Part of a small language model's weights.
Size: 14 layers, width 384, 12 heads of 32 (3 for keys and values), vocabulary 21705, 38.4M parameters.
Architecture: RMSNorm before each block, rotary positions, no biases in attention or MLP, untied embeddings.
Training: a variant of SOAP for these matrices, 454M tokens, 4746 steps.
Each number is 128 + 32 x the weight over its row's rms, rounded and kept within 0 to 255. Layers, rows and columns count from 0. Numbers have three digits each. The size before them is the row's rms in percent of the matrix's.

# layer 11 MLP down (transposed), 1536x384, rms 0.101, rows 29-83, columns 256-383
091:140121112145124147126092095109173168107164117092115117165162110123144192119077175122144169110039123138097140104100129141141165110120109062123147139104145062147103183134185087167111169157153108135126117102105153097159156132109138121172132138159181164130128125095152197109154114133105158099106124097146123148136145101116099196140149161148117135107172192217075107155153127150089161161136
099:084073094169148132180092088148151143126120118142133147074159113132127116168142129070127107155108118162130099138116107149126077201117094145141144169092153110169165144090168134133116193152135075051166123178175139116112126146098155152143114111139140145137117131091126178086151126128153119123136060137089109109074095159158086153169128173138152153083132150118148146157173193176164078109128
104:100134163095133137115129175191151044134100116115120069101128099112080137052097178145120178044203102176170141091110054135133164115134138141107102145123103112121137094114164034191143144173112086093147103135095146124081181124153061128103122134150083122164132149147114155099180126136122130066096113130170133076118160138163108128182113099172110170164113150138114106156119161197144163105152
111:085114112140111096127124128112108162135185096105181155074072173162116094094060160077116202149140120105067132094102114138132097105118120133118120113101114116118133099137109125145166147140170195097164166167128109167171129163118135088104066143131141158124109160171154112150104137099081108060108151132189175145137110164065139118152161191111116172094111143139163168186139154139113151106178
103:128109170134165100051088165160166056146137142116137095119120160089127116111132088138077102135201116106153146099101134085151144152167118126147141111127086085226066092089122135102143135120143071140132182178141128160159207140153149098145094124146114066116112116176132181166113153133108111120085165141157087102158109138125140169098082142096101170155097050122145042169115106098129194147144
107:081101130141115197105129098162113126172103183113167142116172088143220149177136117133134114147111133120121107142123058101112197078132133147112114141117119086199142185086082181153138160164141130180144091109099113186091142123143125070119139203122145147114128146182122139167112064099095167128135088186157118100109143143165072140167150135103118142170151169094160147114101197161101109129187
110:104145097075161104104074078105123139151163164148090105089082171175133097099079179131098194109200118121153105116081107155136133201212143164108171069136091045139194100096182142110136127130089134109113182108104169115132176100130171169136083173165116165105116134166104100117133165163077154111172114120117126115090132167129146153186087119076163132098146130132155111151136156103124112149109
097:174110148116101155197132186162098170139120153183115148136153117141123128063129116132152128117184132091125163128118096119141188128101180173091149148121118153136145146078109094113128160124097151124094174093138149126156118078058159152141191166121138128138144122115127107128098080110157099096107106173090154100139197131131139167101118142147104173190176135133152139107101136128129150118078
108:035136141135117199100137146123192203178134097188138133096161152139107132061103137111096090136181140168206104118169126157133095121107139144089093122142137161159078112091159101070086097082133136127151144176123143145128076103071139129120099117099117151105098118172109161046105132088158132075165094185167099138109107138126142090115146131100145156125110103115132087097195181121151151083068
099:144094095118075110151187092099178110122148113098165142132116155161126143132137159084152178122143119161137081110073091129125161170139121080142147157166140133156149097174136146079147145080129091133086151115103147117122179146166136102172116190172155154108116190094161152190178112133111097087041200146174125097159142140086110128111132200081112177055130080190097142149156089205138126109106
111:119090154127161166199159119139115166145092189133160123087152077140091100179142132023097137100112104090124060143124105158143148128086112167186123187149177097141160131148142162111167135102049137132122086165134124117135099143137124153079127187194072115171162155098119141088161095121102173085150143119119117140074221130152198096133125108126127158123112160115131203156129048133096162105170
107:110111107116129225135131144131136137140120175127110179113064099135148097091094104096149177138123133172130145155135140142080080186143071130137068116148090140127144178091117170131098119110097160120125117097179161093165168107134127159144101198122151129170103162094120094095119088110116110124184092110100153110131129190083106138159078135141095148085124149108127151124166170125149112134130
112:139158158101157175123130062164077095085122094123160118125108117140082130172106082100101122113142151115145134176096039102169192138164152170124131152090147109130082144106134128124126133082161151188104107157092089140151131149137132160126164171074124129110118109167168101158096141139125100117156106077117124172112134142180150123163174143126076157145100098140157082116066170144114098150052
096:090123101141125142111136088138185152112115126142158149107100104141158154092162191094114114075154139177180110147119124165105092105101161059132128137129096115122088126137153071159140163164199109056148169149105145101150118187132104139152106136167157166171101070200079123160129187113106130139036119144126089147147070133136169135152128128050140056187074133133146140061111088170125146187111
098:110126165142083121140060080092138172164124135186114134187137087159162110170105082085115122119180135136119126141135088117100160134043112117124134083101128154104105140113150158145092109099104102097150118114141143134143074108116143189131201130085076138147102123118110081122084150136164149227108124078132132132116156113107136137146083135103102143140123122106128097139122122151122162187164
098:134142133199112090051139113104128143143120088123147068159068102095123042121083107102092080143144099097162132136165081147161105121151147097115084134106176139087143121229176109094109149184091154120115138168097126129124121159140113148126147115117144130109149086136132106172139108100140147106117117127140113067137086139150173098186142186083125153082134120163160118138172084047103119215116
105:177143130118141119057099163121066170142133177110049109139149126147106108109158095138137056076199152168113102123169155131089161091148143168135099120082115181169110172088166130048172170137126111094146114082041141123114092128110146220168163132142149153162034194096132158142128132143131102102156080153128100146096157172175116154160137077088101091185163158076079113152219144152138211145141
098:111114116134140163072068159179085155109153124060111102127122137140122138131121112137106104153206141164114163103136070081135109103115105122084121118162149125142118176064141164123112135070155147089157114198028123070138158107135141124075113093147094158117149147105145120172123138106108142145133102077118142102141163191114164130196140119186141108114188124094137102176084135152151140180085
097:087156124103122139108122076162116150117062085190085129133127119103141102161192122122129080134115135172095127164126132072189134166135175116121155164080143105089174118186145136118132142115117090156154071095123147092088186147158163146146104107048131076107150103146092133120131150156147070183156102116123170147125152125059102143118162051127093125107090138138060105165202120097161088150160
110:096134128194152134187071139228158128118098079100132117137187159147094090078149131064119095125162134130074096173126106069117164159174120114112114152128147105087147108081145154153145128136096105130107155147139111065123127144152140155097185103107111100206123127109128094178076196102081085131153134089090151097087102152175128161096125199143154066075139115158111114149121091126118150109149
111:109119102150120157127099107080127124096073106142091169142099132116124086156130096080145131152219108138138128103077094107111140145119115131154095147104072138150187140084131144128102107156111138110132105124076158121108148121120151147170077151095155126111135119105131170115109144102130129119139150083128131150128134087111147136061131153130051178125236181133100156125143144173080066164095
104:091149118141178151107103153179109134113105114153123081094213092117166129145125120101088109128161189139088115176109166146178152117123056158102145109072121147119153145142079168043173126101118103130149110120112143102167141154159091131120202102125109106134043106182152126132158063082190141093101127155186104115121145141145119099140159146138146150153119141126116206132141132071137112102086
096:086067140103165092097102131083156170133111134102107124106146098177132138140080116145060152089194117084121148112173134113136106103138102065172141169159107183143146162128144132127096109156139170136155123129153148120137112119114165159177144134118132151080142136129130132073126105214086101117120143139155176152115167137148062179136124072147166173163130147129090097173124128098154138183038
109:116107161167130143130162160140116120147118155128096128164157116091077150098107095157089107087255149152217178125179092142113108148146127122159097101187176167159158178125188125150109121092157098086139093127148134168075149108195169113087155144154170190178148131157151126107100151165153063123136070150120103156117112117156114129104069113110136162118082076060149133070145093117165200150106
106:149136156159156066114147128152090048200127105103123062071037130178157128115162124160126146119116139086079131112170213105118187156213130107120179120126154170086105136108126161067148166122126122122127084114115121168113108066164105119092139093113144115139123144117134111168129131082093094117104177165157130048130045109103210100151111113107097089071130136083155114104108140180140133088081
099:124109149119158140153180122156110123047137095133088191131115092147116125121134115122181082106134145120108154171119171113107121155217177081128102150144112120134088101089178097104152135133149137090162129160160112178147149122154135144123134066076104140100094097092143109171146115072124122170112155158078130142124118105090107120094169116113114108119078137124119107194137140087163165132094
104:125142127123103193168129132096098075144141149141142128156106081132122118135107140094146101142197116121089083116147114133113127115108176162131092125135124088110096134115071051124151156157196165077160109074109098127160109106163135079141107109180118107117137117162111105092099181121142135141051157088153117115110106132075188055189174131119116039168162096124115094154202141117149105127074
109:108098133145172149169145118112111101112120175100152164111152099163131085116229109169110128049154123107078148103057109131122120157132165087088149132121154144113139153094094148067119114115134097139100096175126141122097198088144150137079126135122063116167093107129115030103114133137084124116098079048112112103071133155158118104159124172206094121144132144125109104130149114129126167112128
098:135091138127182108082123141104124099149142180155140131159162119139185133092147183077116150123144139180096093087133189162157115150165165157118152135142106077113120134161123154120146131131142144115138122111100102137084125133093141087101119112126139118151178171183133179117177115205155130122078168117108158114089108100136116099164127114161134078184144152183126139117097128066202139080158
093:125202101115077139113156106122089040107086113202161131132104142165068118174133141182135054141182059149110111135105161090115068108113165135140106150110140155121171164097131098220127095110155166092166124102117161124148095127151164127134129122124156120101157122161190111160130191143094142134142136091070133125187124118092101055169148119134119123128185126106151134127085146181160108126116
095:125224122156097126115166116140092140104133145064124139179142093160133115110094130077169193081134126074138135102151084127137142141163082088100118103121099132132157109132113147145135108161075077147196151058106062076084130093125142162109138146098119174104116108113141105154130132108145209089132123097130118159067113074120107108130080165102126165123179134132107120147103174081079148116215
094:152118139115056107109121136079137062118123053142155127142070077115153101156141132102154091148123132130107116121092094120142094141138110171154030088135172144124123129129072156127116138105130161092146125155141120099092164074107130095147078101091113082114135157122096203072138146199105165149139085138197124095128077191061160145151099144129152141138082158069123163169143123144054162072092
101:129176108176162105159171171136108124208117197120166118101080117148131141153196126141094145151140125142086130099088133084141114128099148141087162129113140125172127138112185146082171079098119169163098077119116162159121108138111111112184103159113131119115131155128047138088119158087115053211144107089164105094085147116104103144132148123120135110121124167162067148108140101139094100105174
099:125101181120120122196127084123131155056076113107114116164174070115136095149134144140115087150255049126161116184131105116155146068139151096149137157085136169108131130168075113199161119110168163149086111157138110163085141117093114127123165150145141106091142152146115140145152096118145149102130111156073120106124123199152113177073159124126092139160113075050155099146159123074081107080139
105:095116192159150164130102134075125099113089141123154102094132120145162094160106055082096145251138199126114130158177056159093171203098134123126223154125119127120142169120159078120130122122085171140141104115137147098114063149091174126144134153147146155159115014125135151114112127112099159093115144089136129169156192153066081185115178175125167135187145170123098118123150121135156095150109
095:176080176145108137127116129092123149178135119120185098148081122166112095144080111112176115171151126104115072114111102121110128166090131135125198184255173082064116086100129143125125171111123116147167175118131164085179074093146156189124134191127133139201164144170075132115125171137129069078130125088137150090054113138133085083132174134137119105061132129073163099112119142087111156177108
105:126165083166213149168109169142099133095048118152139136116114188134149149151202120067100092094136116098124134131115123144140104152178115124149073172092184142154106115098062146160161152215134161114159110093091080165231140093137133136129125184159078134151128099088113167106150120165114136146105166134095166097133100165111148176092109135063141183132145175142154090128222106117148120158093
092:121157194135122177079085123163085118127115132118093155163194169126196119114091095147109134115061153054128120145167158149153187130108156068083105121170194121184150175129158099130108134030028144142096112160073145146147137107109123158174161115129101073154085198181161098142116107115129111094088135124108163111083154145112126101129151119124146133080146086138126170123148164102163131089105
101:081118113088098165111128136153111153131149124088120179151190119066151121118099077108136094143186102197064118142150115106146093181200155104114089184164133096094090140122146092152123201093122102144084143130127122096088117169129101082117107195108147130141159178144184154139099154125117139108087171112096127094122094155127159159091100075105094106125147163172107134186129119160144129137116
093:126079132125120147089162105114081165062095175069153098151165156072127107125124109136119161122075178119189116101164174118106100144175134104140114213109114144133109109091072131114171211123124107160158114131150135141129092149173095097077072125133125132135148126146103144146114182177139107165094153112146100153077166149150071089106158154157089089069120170071100098115115064098054164116086
090:150067134156086092152145131113138179159154153214078136102073133124117087124129127147118164087167104158075138136120110153154125138156165136151151170108114121205096123200160131125105105153098130109125102115121152129140095120107160180175188071135150141093055092116139122158161133163125150181152119134161104150151182104156129110136089172088125114127118100185083156106109126115101159206103
106:103058147111193094116139090112085090118127137128154184179084095136160146121127181157160106119236211119076138142097155128075118164161180132139119142142136142185134152129127120145140143119185106117166142122159149112145158125114151079061121138102097106139114171145160114095130166085157137134135147129148163141151221131145096132121053111146120095133099152160126085090099143130119179160058
090:169077149091150099123122192090123090147133114083191150126134144174141117145102106127100155128130133131160093123109140106111131169123131176167076132116124108101150109121078098179108099121082094140093103081107156129127145116157104132081123135130188159139171151152164114203158131087092134170080097080106125116105133135138103141123154147162135103130180161144109127114128093153192145071165
095:115114148158148125075097133149167117157100082131054094090115138128104061121120181146132081161137122171086131112136164108135087188174190165164150178092137073169183141101149124095110187131152124129090128159091115096177090169158132113160107090183101133111131105114195093180188197180076177110109123106134163078103169133108093056110129177123164143120114181096167132111103117107132119084103
109:201127105095098140104169110151137106184121190129140147101107105101108103100132161117090115133177127098110117140094145111070178188151103104112060154116110151147150139171134097069094117166164095154162142137105106106144121115196117117204174116078097086102104086158114130132105110055138146123141133118111156121099069136173140143193165102159124149104135158112175110077127224110074140103119
106:182098128110203088093160160124096111089175159122112082102109139180110083102134113140115118119196175134065068085130113131137087090119152105120224156161110161109086116176096127133104102132088046103178117080089177111111101161113147172108095176177159099058157139132129158119089094131100165128145101152176105129159083124142087116096173149133145081107161132127134080138112200141046109099185
095:157146075145169135132131147116055112123208122140129101105085113184137143134075123194136075061063172152121143051069193118138114090080130177128106118180083077158094150118108129103134122128126104118137153094115152120132105092149121179161117148100109107142078138166106135151130103152167157166149097085186115085101093044125120076134120183094174152087118201150113150089135143146157128113082
099:128133095112126095122166126136171106145147162131129125144131195113073088147086152127131094104160121132142087161171101088101152108080081142117101096103110068156167102099083119112151146125114053117127101118116109126103111074135145170104098169131191159134162194109049099145134129149105110088095139142126108180156092152111120150154115110123165047163125143089142077161120100119155106090121
092:126152118094163070151183111195134157072103129080147111156107146124069142124096193150120129140103157136123117127103128124110125092116094138131121136169194148124123159058121116131168148078121157178108160056116091083144170167161132166091107153074082134085137167133095130082143123133164122151091066090178151136153172103158146171104129129142160168113133069079082130123105145115067109076098
088:146094123121137092155089184093184179120132085134149179116176120149052100143136096136203137119028107146155148166149074116172137138135188143160177122123138131175185109130156148118099127136081153190098071170090114122102108125139104176128130101122127126118185133160090167149092134106118103132137127079130115153192110185139087124166153166164106059136154159136170108078108118122144108131164
096:090132096106108137189155103132181139050103099097162133168097130197167158098101107084121133115211222148164091134142123072112170092116140168080114170093130144142080082118085151128185104121209164073086178142136091124151076095130155069115135091111107201135122092145162124135132116153147131102111109147116123120075098147116136134172105160107099179206142091104091119086129176134160218182117
117:168150114149115113097103141113119080178096149157060158136202200124090082091157156107177128132157112128151119192178137111136114177131149114120109087076165122085148125184139212118096132154175150103113123136163131133090108110117124114153125197122138132088114177189113177116114108156096129089164097205145143169113127106163158126143112144093210111132137123063108124119146118127120173068106
097:120112141089145129064111100171097192166057152148093080117134074147154142091165098153144101136085160161125172065099154201222184153099139142097124125113079145119187130184123144071133096185098106126158117124161132124136118162185088148134153184111146130143124158144151152168156120119135188158175131074093126114125111148071148154135056112148120175149088155116163119138143103153096138183152
093:152177135151149137137117118144160141179105124085163255152110136140150158093171185113131077122172088187111124156111133113142142128107171112123181170183108095139116124117133077152195140108106104146107137121078115156153103042143134110124009159095120167113137167168150158161184196122157145076082192107087126178088156120088125151100132184138072108145149076104105133159107153134113079135105
094:133161186123109095125100145142188116155085100119149160110142118116200147161148179107093122129123172130149160133163163158133129148129123134103180162071059118166155151099077147131151138141084104133136155088166183165133134193099129105138191137122071102144145097107155163133078079098135138048204081121100165115123165106057177128175145140113182164057111147132137143150206093111080139125156
# layer 11 MLP up, 1536x384, rms 0.103, rows 30-83, columns 256-383
095:188143133161120173106168146125162096096087125106141157129083155112160132151122122119069112092015134136083140068189121131134125077140073126130137138088155167123119122119142135130102103080131121155131114151026129104173129120126162163118137081143077118146062103132077179138181125127153127149161160184106077129132109088155127108143166097082081100127078170067179227144123113156161112110104
100:072137080117095138099146147152208131072098093152125135118110165159176135168091122106193179106190119149145083155168145130129095116130171108111146116140129142064220166145106094154153125135102165102103136127100101093101129073142149110073134114115181071087188153148112127101159119135106090099155103147111100144109111161100175145165159047160066172135150098112105115114148109144161082073127
104:124205170130109112094112138117119107137131149185172118171109214170146194155117122115102156160147109189165088108104134088124210093190099135108106101157127111140110100160144063141120113203074136122130067117159127169155119087096138163069098173074049078153092103117083157138117205145105131128117125164161137110081145105098153153113102129119073201101132188110125099135139090145150130121123
099:175160172166140099129164148113137103081134137108123155114192097150112061155095188104062133140057176171118132092149099124095094142134139147146151118071092129147117086176134124101125107088115168092130091110107138209152117123154095129117080132169084124133150166136126096098126159141147127149143171125168119131094103148110131152056169109079144091139127064152110101154116157139140146143204
096:113084078165116120119085093148137092193110171109133108128139128121114160163071116132101133066164076147190099096148168179097142123102108144104122104128145156114121138112182160079141191133096118152103155195142112179141169101129132152140100165102154122142181129102071143136148084172158141117165145085142118221087100132159098125102132123111115122144147148118113113119116149178129123145087
100:090156158129135128122117168125126172116143120183125158182147107138177149123123100141112092113138100140134116113110078147218157103146189125161115133173164117163102184146172125105087113070148156061141079136118156156122152145151148154144191152141090102104175152120096183121152170133149123153182191153138153185127115219124103167134114137092115101158164093122090110109137119120145074132086
095:056203172175161117098171100089132146101100106083160099186145101099124131036132131105132125168151072122089134116101113153100154150149098150108100097089119066157092199122140111168176125162162116111130105168119096110123128179125145133145094163156162114118075177147104134106135165160159122100092181097176143099162138154097098125177115076126159075139126174104156085085133052117121153086155
104:068156132143134143125083117120176119123131119140149149162119187108151113082136179099164113100177154094166111146113150112112108123082165078081144142130137137036124158104105082135150055107160111105092164111118174129126133100186172113157156142131123118115118152105132085128097170161143103152107122082185135153115153141108186144138147154133087133117110121123104130169153131139144127101138
097:128141144096168075091136154114127123078120104112141147115173155137179123101095147150103127129162172187135134131110196136112163105110104145119105085143237157139135130189115104073120124185158153123123165163107171149131120126100163162161149132107169136124119159100151158135153146142159087137149140168150128076146136156048143116142137069146118117077140162136139107121132112089105111145096
103:166209120122107135127128123136188149098149067162137129150102086192176138115147120155161072127125131137113074116136142148129104136110147101140073130135148086107114152077090084177184154109157093171187120134121167147173105110202129232098109117145134043090140184153126161092114138178112107157157124127143108100196159106091136156131155110076147066088080130148131109144096120146156145067134
106:088131098188074151098142150139080152101139120098166199169147104200125121174108134109146114111102139107148028158157183084112144139080080161154121089118177092140129103149143111121133111075158145118090106130059146148105123126167109109173164133133151103072111124056124083132127167097140069095136194173136184102116120105135102129138057152138133062132159163086144094152155143148093089167150
102:183097074182111136102160117123076059074140104175150158136120041152095121133110155186118117122139100162138199173148128161128085156172057068167163155149151090104081194121120174064120151131157170067168141140069132110173134134084127094073159079098170184146123186138143173097200119118151151139162128135129147136153112133113069119092122115127164112126121112112131130121138114091085108115134
089:089154097117084150156139140077113163141168135121159085164123133152141225067101160109193133163095141169085115078128135196152093159136077123168144079135116124097107089163151171135120129148087160114171113187128110121159159072113165144144103168129085128121161151145127134166123135178111177105181087097103092099147095099113083107141121127082124139113078119154176205155192199134131091098168
091:167163098108157085041190193148125152090111083165138087092147093171090091112064163103159135129126131077129114166145171210138158148080101114156116132127112150096121210143128122160145138171182137125157126113123134137108129101144145108145189173200171190197163156182149143081066068131165136089129087157141165154145133092111089146145155163138091144102157129118083090167124140137162145090156
091:170071141107162138117136168181119087141088140126156185134100096162163155123091143127120136092140079115115122096108123127112120119138138158110111183105130156158158083111089128157126149118196155129158131102055140096111140136091136129150124108159162141107106137117141127096128147128163175111097084142153136066112141126167170145149094154141104174174119153068116113135133124092155072125139
102:159111128190113130085100124115114139136129126099168136127181130090124125159066077085142085154119130218130121163140183130134125146171162108120138126072115150102158132122162161124169118100111155081117119140131158147116154134180192132053182103118155144125168151087164084139132140138142136137104116178091126164136140145136118079157097072152141101135167091085107126134147155124134131110159
101:090136040144125139166128110136174093093149115165120087127122104175059145128119158141139140170135100133174183132167158158185120144104157122078128132103187129167157117197136181159084103128141121156185144105158141080123077130151145098156114178157121093160122097099200075157164150110120098150128135144137046182123084214127176146128091089069164068111106109111101125116069126190105173149198
099:128111119158137155147105197118115136211137157124099173096165178075099109138102144154184088166123153131126060130141137129088121098124155172126150158088084116126090135120131122138154126130108073104171112137114165160100117069114130099096113178135122153138142120148172121166145096117105182129086111173118106169124110133171150140100112190132052145125042116089118076112127144177103100133082
109:134099147177055143188092096113153057134102120101147144149172128130082084091155159135119073084104185120087151140130170107144103121095133099118106073082161152126082108096089080114186067117088138104098147144074169158114143137101040137151143151105124135132151151153119089115134121136100155156130118151143181152083165065081137137111102129186152125140117124075094125135212120179125149142154
109:077162101144188076150109074076139138081127120073113136132090117136127132169092071073149068095138150142132162096104134125108156117101147129116172154158146095137091109101146123124107125143104171131057094089138202092149121091171127095117108192098157120123125158114064140099110120198168130113141121095175163155131147086118102110114110087169062117157116095131092146168088168138089083122090
105:134155136204123093128123128121118147156177122092151113170162121182161062182131161108079144101168100147113075122104170103097112117142103139159117142119134095121138140068123164074157104093167146102155150161156131109137117128124114039152137111148156124094133150116158116139084130082150118173126074091099190200152200131144149143101129114101093113174092136162137128131138104097156129166158
098:103126126148147131118186083121072194174141084102166103150181154063141124072146144050105108108115146084097082133161140136150116111126128136176203119138152170119140138156191078103133117092170140142116096175108187099095128115137196167158183188134131106157069099121190155107115137073113061147154093156152142136126131157167090174133155129141139160095182083092151088089150150091137120142176
104:192114132127165163146138044154152099094117061126062180091161137144128129110172187128142169172150112170088152077187132092107133148094194097072109158076124087123102124059150087079094081140138174139161138110149138093094116133054066144176147190163099137103159152134108188099183150145122098086085069138138127133131207097117113126120119144087123097146143113158090154119175091107114141117113
099:056106108196187118128114127114149083141112134093165082100093122127113173218089123110137058140123096095070167224154102166173143187192128059128092135151147165161143096173163115098137115176095125160129172138124133079122151156153121119140124129116127149177117144120093045124084146141111130189158111118105128088150116071104118122088138147128147109093099117097150093112127100152149096154154
097:172133129117210107106085112112156183177097149160126130116099118160157112151116155125138163144147091135102147110184123133187139111171097099158133144133123110146122207095143106169179157081105156152142135190096166114098152146117135093138196175152095076149080178104108128178071124142134138150162171159145118118149175094080108106148173145098073140124074163167101097119118103105137144141044
098:162140130149153097096110106108122088157140121163143135164177082188170113147109147124102099117137168157129159135122093161077117137183094105129095145103121152127173106147118126154131125117130138137151146118139096066103116137068101075117187095141140130064107108113097169154103137158124143143158085136166142124146095126102109106106166171095142127144087167108147133090091097117143117098109
103:140115113095167119104168148133140077115152213100090161053159120125150130161158134154062136141102129106165123087091158096146110099132159081149150113181194160132120124116120115075077092126167128093123079143109146173130123123089094153041096145090138099108140141132124139185106126107123161139174138141103148136089144117089123134073135094086127140161112129150106111099196084097170106090147
091:156134166133073157119113119050108133099084160143166155143135103121127104087181145173116164142143069142177169122107177119115169177149151111195118102096102112135105131080098103137160120135108081079123093188037136196124061136088080169134120122106138172128133090066148140155101124128125135207178119136132036129136139181116100131165123156170086145134071126121078143143118104092098120148127
092:137129156131087160106076155168174143069134067180162111116161133100109173117131108099134097118079158121108094108176190076082165174143156112164137091086089115126190143081094078165083114095154148072124130116099139060079187152157140150105133133083120098094185135141098121158067117127160154071084143141091174096100136066196150129114094150082086090119140081132155139122073150128120099175080
092:153116135178102163127126151134129164079127179176111125164143160139138151130112128118151160170157070131177152126142147087116068122111085101084151113105142111138112177139114130162118100130116095130145075194130085164139089123133122099130196174115094129085168181106098180143093142175143089166098137141144056109136135114164158127065133149150140134114112080172110198125151116132115191194101
099:136130149124162118148160092118130112140109145140132179135153135094163136075158096087121129086167029147158120124165120168142152177106119123102143081085189123130107079144108150158083126079089133119104128124128138155060118174139154137166050147125148121126144135112134080115210065146114134104076076135119155140121112083174106118134117100104119105130144125170149115169135135179152119087100
108:122136070060140156182169202149149154184103116127104169123132067146096116149127169114130156173113124102155122150149110127086095096126196130147153132099177112140087123200133138146090109146071163147125145162096117173143089174169159152183106115166128202141136190094131198119152091050133131091088164100092115112121155131180192129102114152150155153108139128173100214099133100100086110151157
100:139171038085091183090118150077185138139145144121115123121064089085095157115152083184072140178079117150106128073110175195109153120104128146112102147169172109140109169109150079112103115104051144132196129145148105089134152146129131082138155158133106112152165153127118137131091076154127132133187155103100152135106120123099122136119129118136143055118175151156098127112149146157225129123085
103:156136101140053131118163152102176094183131133165142106138126078071170117185165116173159168153093143081096104154135134104148134139110114056176173168092048102133121101212141083143085192137125164101191144153146144156170087134109158152110143090135156128099102145101114137113147132149118160100149113100077180157071094060076152078116131091115176116094094146121114121103135105142157089146128
096:096138100067073131094123156124146066161123164140131135127071118114115138116119131167135115158139125056095113121125147135156163091074167083143129099162125072150109158165083158141133061134146171162119152138160151169109132120133139098099178127118101122126121140150148171184197098141159168140152178141189169120064140175173166179143145112180140136157084137129107087091028122106157080101147
108:200129133217127104169144113080113112084109136130096130154160128144217130115096163145108135105094151149087128102167131142157089157110065152182125153158097109148081171125088103134074057111081132106128137121143075129172037071119059197215134107159080152114092120164093136201127147114135171182120141115131098116184110120094086192112141057103152102086126086114100091132168177144154079124125
100:139096128125146134166144139056115119143178103148210154181162132162085122140110102158101118179145119120192107183128036123181121115172116089149131125156087143161127114113127078098141112075149077170074154209115154123145105049060147141083139084086145189135077147086185107158143093111108159138124124138103135136167139124106158092094121161128192129171098083118087087143129109084103184124091
104:109136136105167159100158111119126090186124123092103181125183107123139135085144089119082191171154092089123105127188159097144131183143212119095112171173096096068128085112190109118113033103076142153109172155126135190133068139109094145114126155132132164131148130116143170154128106132118190100108165138175189117126104129142147158144110156083126102171153125105128159110107098118140113157069
104:086107155112142129185181131141070166153150133148159128108078156165163087038169118134123109086140111134151129173148080116136130122093152157079175137156137106089067140121194167143173120135148123163149060097139119136085135149188138193172133146133102113122124103057106110129162139125074153068108173102138114111138095104156072101099112114170194177181083108114156102120168130162156140109128
082:140140137201163100143156109134138116161153158075100108153178125128136144068160143143100144137193117190153129073186105089107148163122159164139099139123087161079115131080125116119159079137135113099077203161131123116140167113164122061120132074092134130133118146134145173139065122115100155072087124134149150108106155140123111075169159135152111115188156044080123136143172207149088111083104
115:113089140175211094156116123132119194116083150091129162149117093129137131124192074178136151114155188213117150157079154086124098204124136132097141128113069139124064158158181121137113149160173147132150201158119147127147100137125129138107111117191061151150123131117137152093154050159143078092149160177179150155096133089160106148170102155090144094111111141127115166151114106120115067136116
092:169159081090123071170141113154135053099181176172122135106155102077134057148154182129154093140218131203148155117081149102175149134123076129088057196111109138180166127152127091144118130144108118121158090120090179202104122125122078105165140146138133127088158111083179121137156173168113116119100155145116124128120119199144112187092187166118145144161132110116091133164096146116103146149115
087:107136140188165133135150127092178073111095118075186137103146151171100138118114125135129122103141135175181096160159164082130110162133089125162081151106072099139069114197155093101133162162137184136089111096079183179137121115103185163115166103104164131106114175120125142103140089106160166163178127107105051112119145164186124116117130184145154109096150130121130142106107212110092107164120
099:185143104112139123122084109148091141106127109074135162149194151140100120114159143138086106099145177152154140080129145115081140134063132087126129160130171099176112126156136089129112132106131125145154117195041169144109105119130107171114134185170171119099154187134115134158157108154120054106128154118205168111113141181152114147145137063151119130124165084168127142141134145120129123158107
103:111103101144161163155131106154163106143159112144146100097114093195144089117120101160131158105145115145059095129154071094124170120188130077130148109138127137099171185133078171192121124118113081116120071150094146156074102100126119109094189178177102128134139093099203157119157138180077117139146201171102116154152061143145133126134109148098142154156104182137097127136074139072141131166112
092:126128084128120153082162107169196118073128084116140109118129121143120112149106162148143123141083108125143112162129109150091140118093115159167138100127137120118103095119054128164129125151148070145100101126104116168133146083137094143134147054118120189075134177094149129086127128069159092176151163176118154104144158059147176132135162122122127110142073141128144137117111083085174122137127
101:093194186063109094096095132117130162138200111185119065165177103103154197095088099126136103177132113133137095135180140076141084148080134155119185172095162144084158134127121148165105102094121147151111151119127107117173145156043136222098143140117134082156142112151121094131108153117139086134135160125123081124138086169082125079165123133116135118118170142090159131182099125153128100175127
103:161134131160116113132171121118124103155162161132168142078097128174106129098089056116090135118166092062209133131112145115173142172068157181070145108118142112103133162123068163166060084116075169210084148129101116173162106097147130158138139179133142154171099153135140137139123031106109117120141188110102120117097098107066129121162116106135121081104119092123165185124137174089117124176218
098:089170149157106126115098157140109146118136178156157108116091120153122163102163172118107167132145116144082110115158140115138133109140094076132090140142098146089134136145086041130125126136133103115096126107133127061163098087182159125117166105125153147101174110083121115067073212207136183159144139113205160139074146134148089068112146091087140145119105080141099124131129109164110108127111
096:126130103142137201163143128125115122105121182129112121093133117169185160110140110151121102137096124164090127144148149129157113134179107013146118111048095117098126183163172164164137100158174111111142126113081164101143047131060096126109167141122105125088133102106113143116112114120112147107143082120142084148090077168116167151171134085098133148115164133141142119114116121182179124098128
111:173123128177092104129143157112094049115037154150152106070137092157135130094067137135124130139148167183180121142138142099163208140094205145160113154086094111095149153122119167136144084105113142059113096143070207158097117144163084134116167164083090157103187164140120139116127143143111184104154097176110168140085156166220090116150164098116132142137103086125124077113140133209109193103137
103:109116131161161117128057126140107137085152108159091112087195143119168085169132203146088105119113133109139148111082164153139201122136016141140154069161133092112152133177122113113126156155089160169174095132128177104084133102129150110110187149090147184124083087162109161185150134100127175099104083059131103129036138059108155090132143127110155151130111175155140089106081136135134125200108
094:149144146145106125108139113149095071136171081175156094083100130199179148128132111133122152061054098173081140073119140126171129108122075129061118170195126127094114116112078148099057122100180149100150179149104135140142129149182151121139134140150147097125131143098122125098071126144091133201148106116125139119126116146170094077138147090124174158099149183068071150126125100129175173143124
092:117212121116146089154119156056162119187091125087144098163088122229161119176177087135030126147101128150058202107201113159133175168179139103121134112192126094091101141120155185115123138089128100127117113105143142142119128086125116076082125126110141132174155132140141166142122173096059115114073100113123086115201122110090099128099151104149133144126120175156122098133127149162159118051130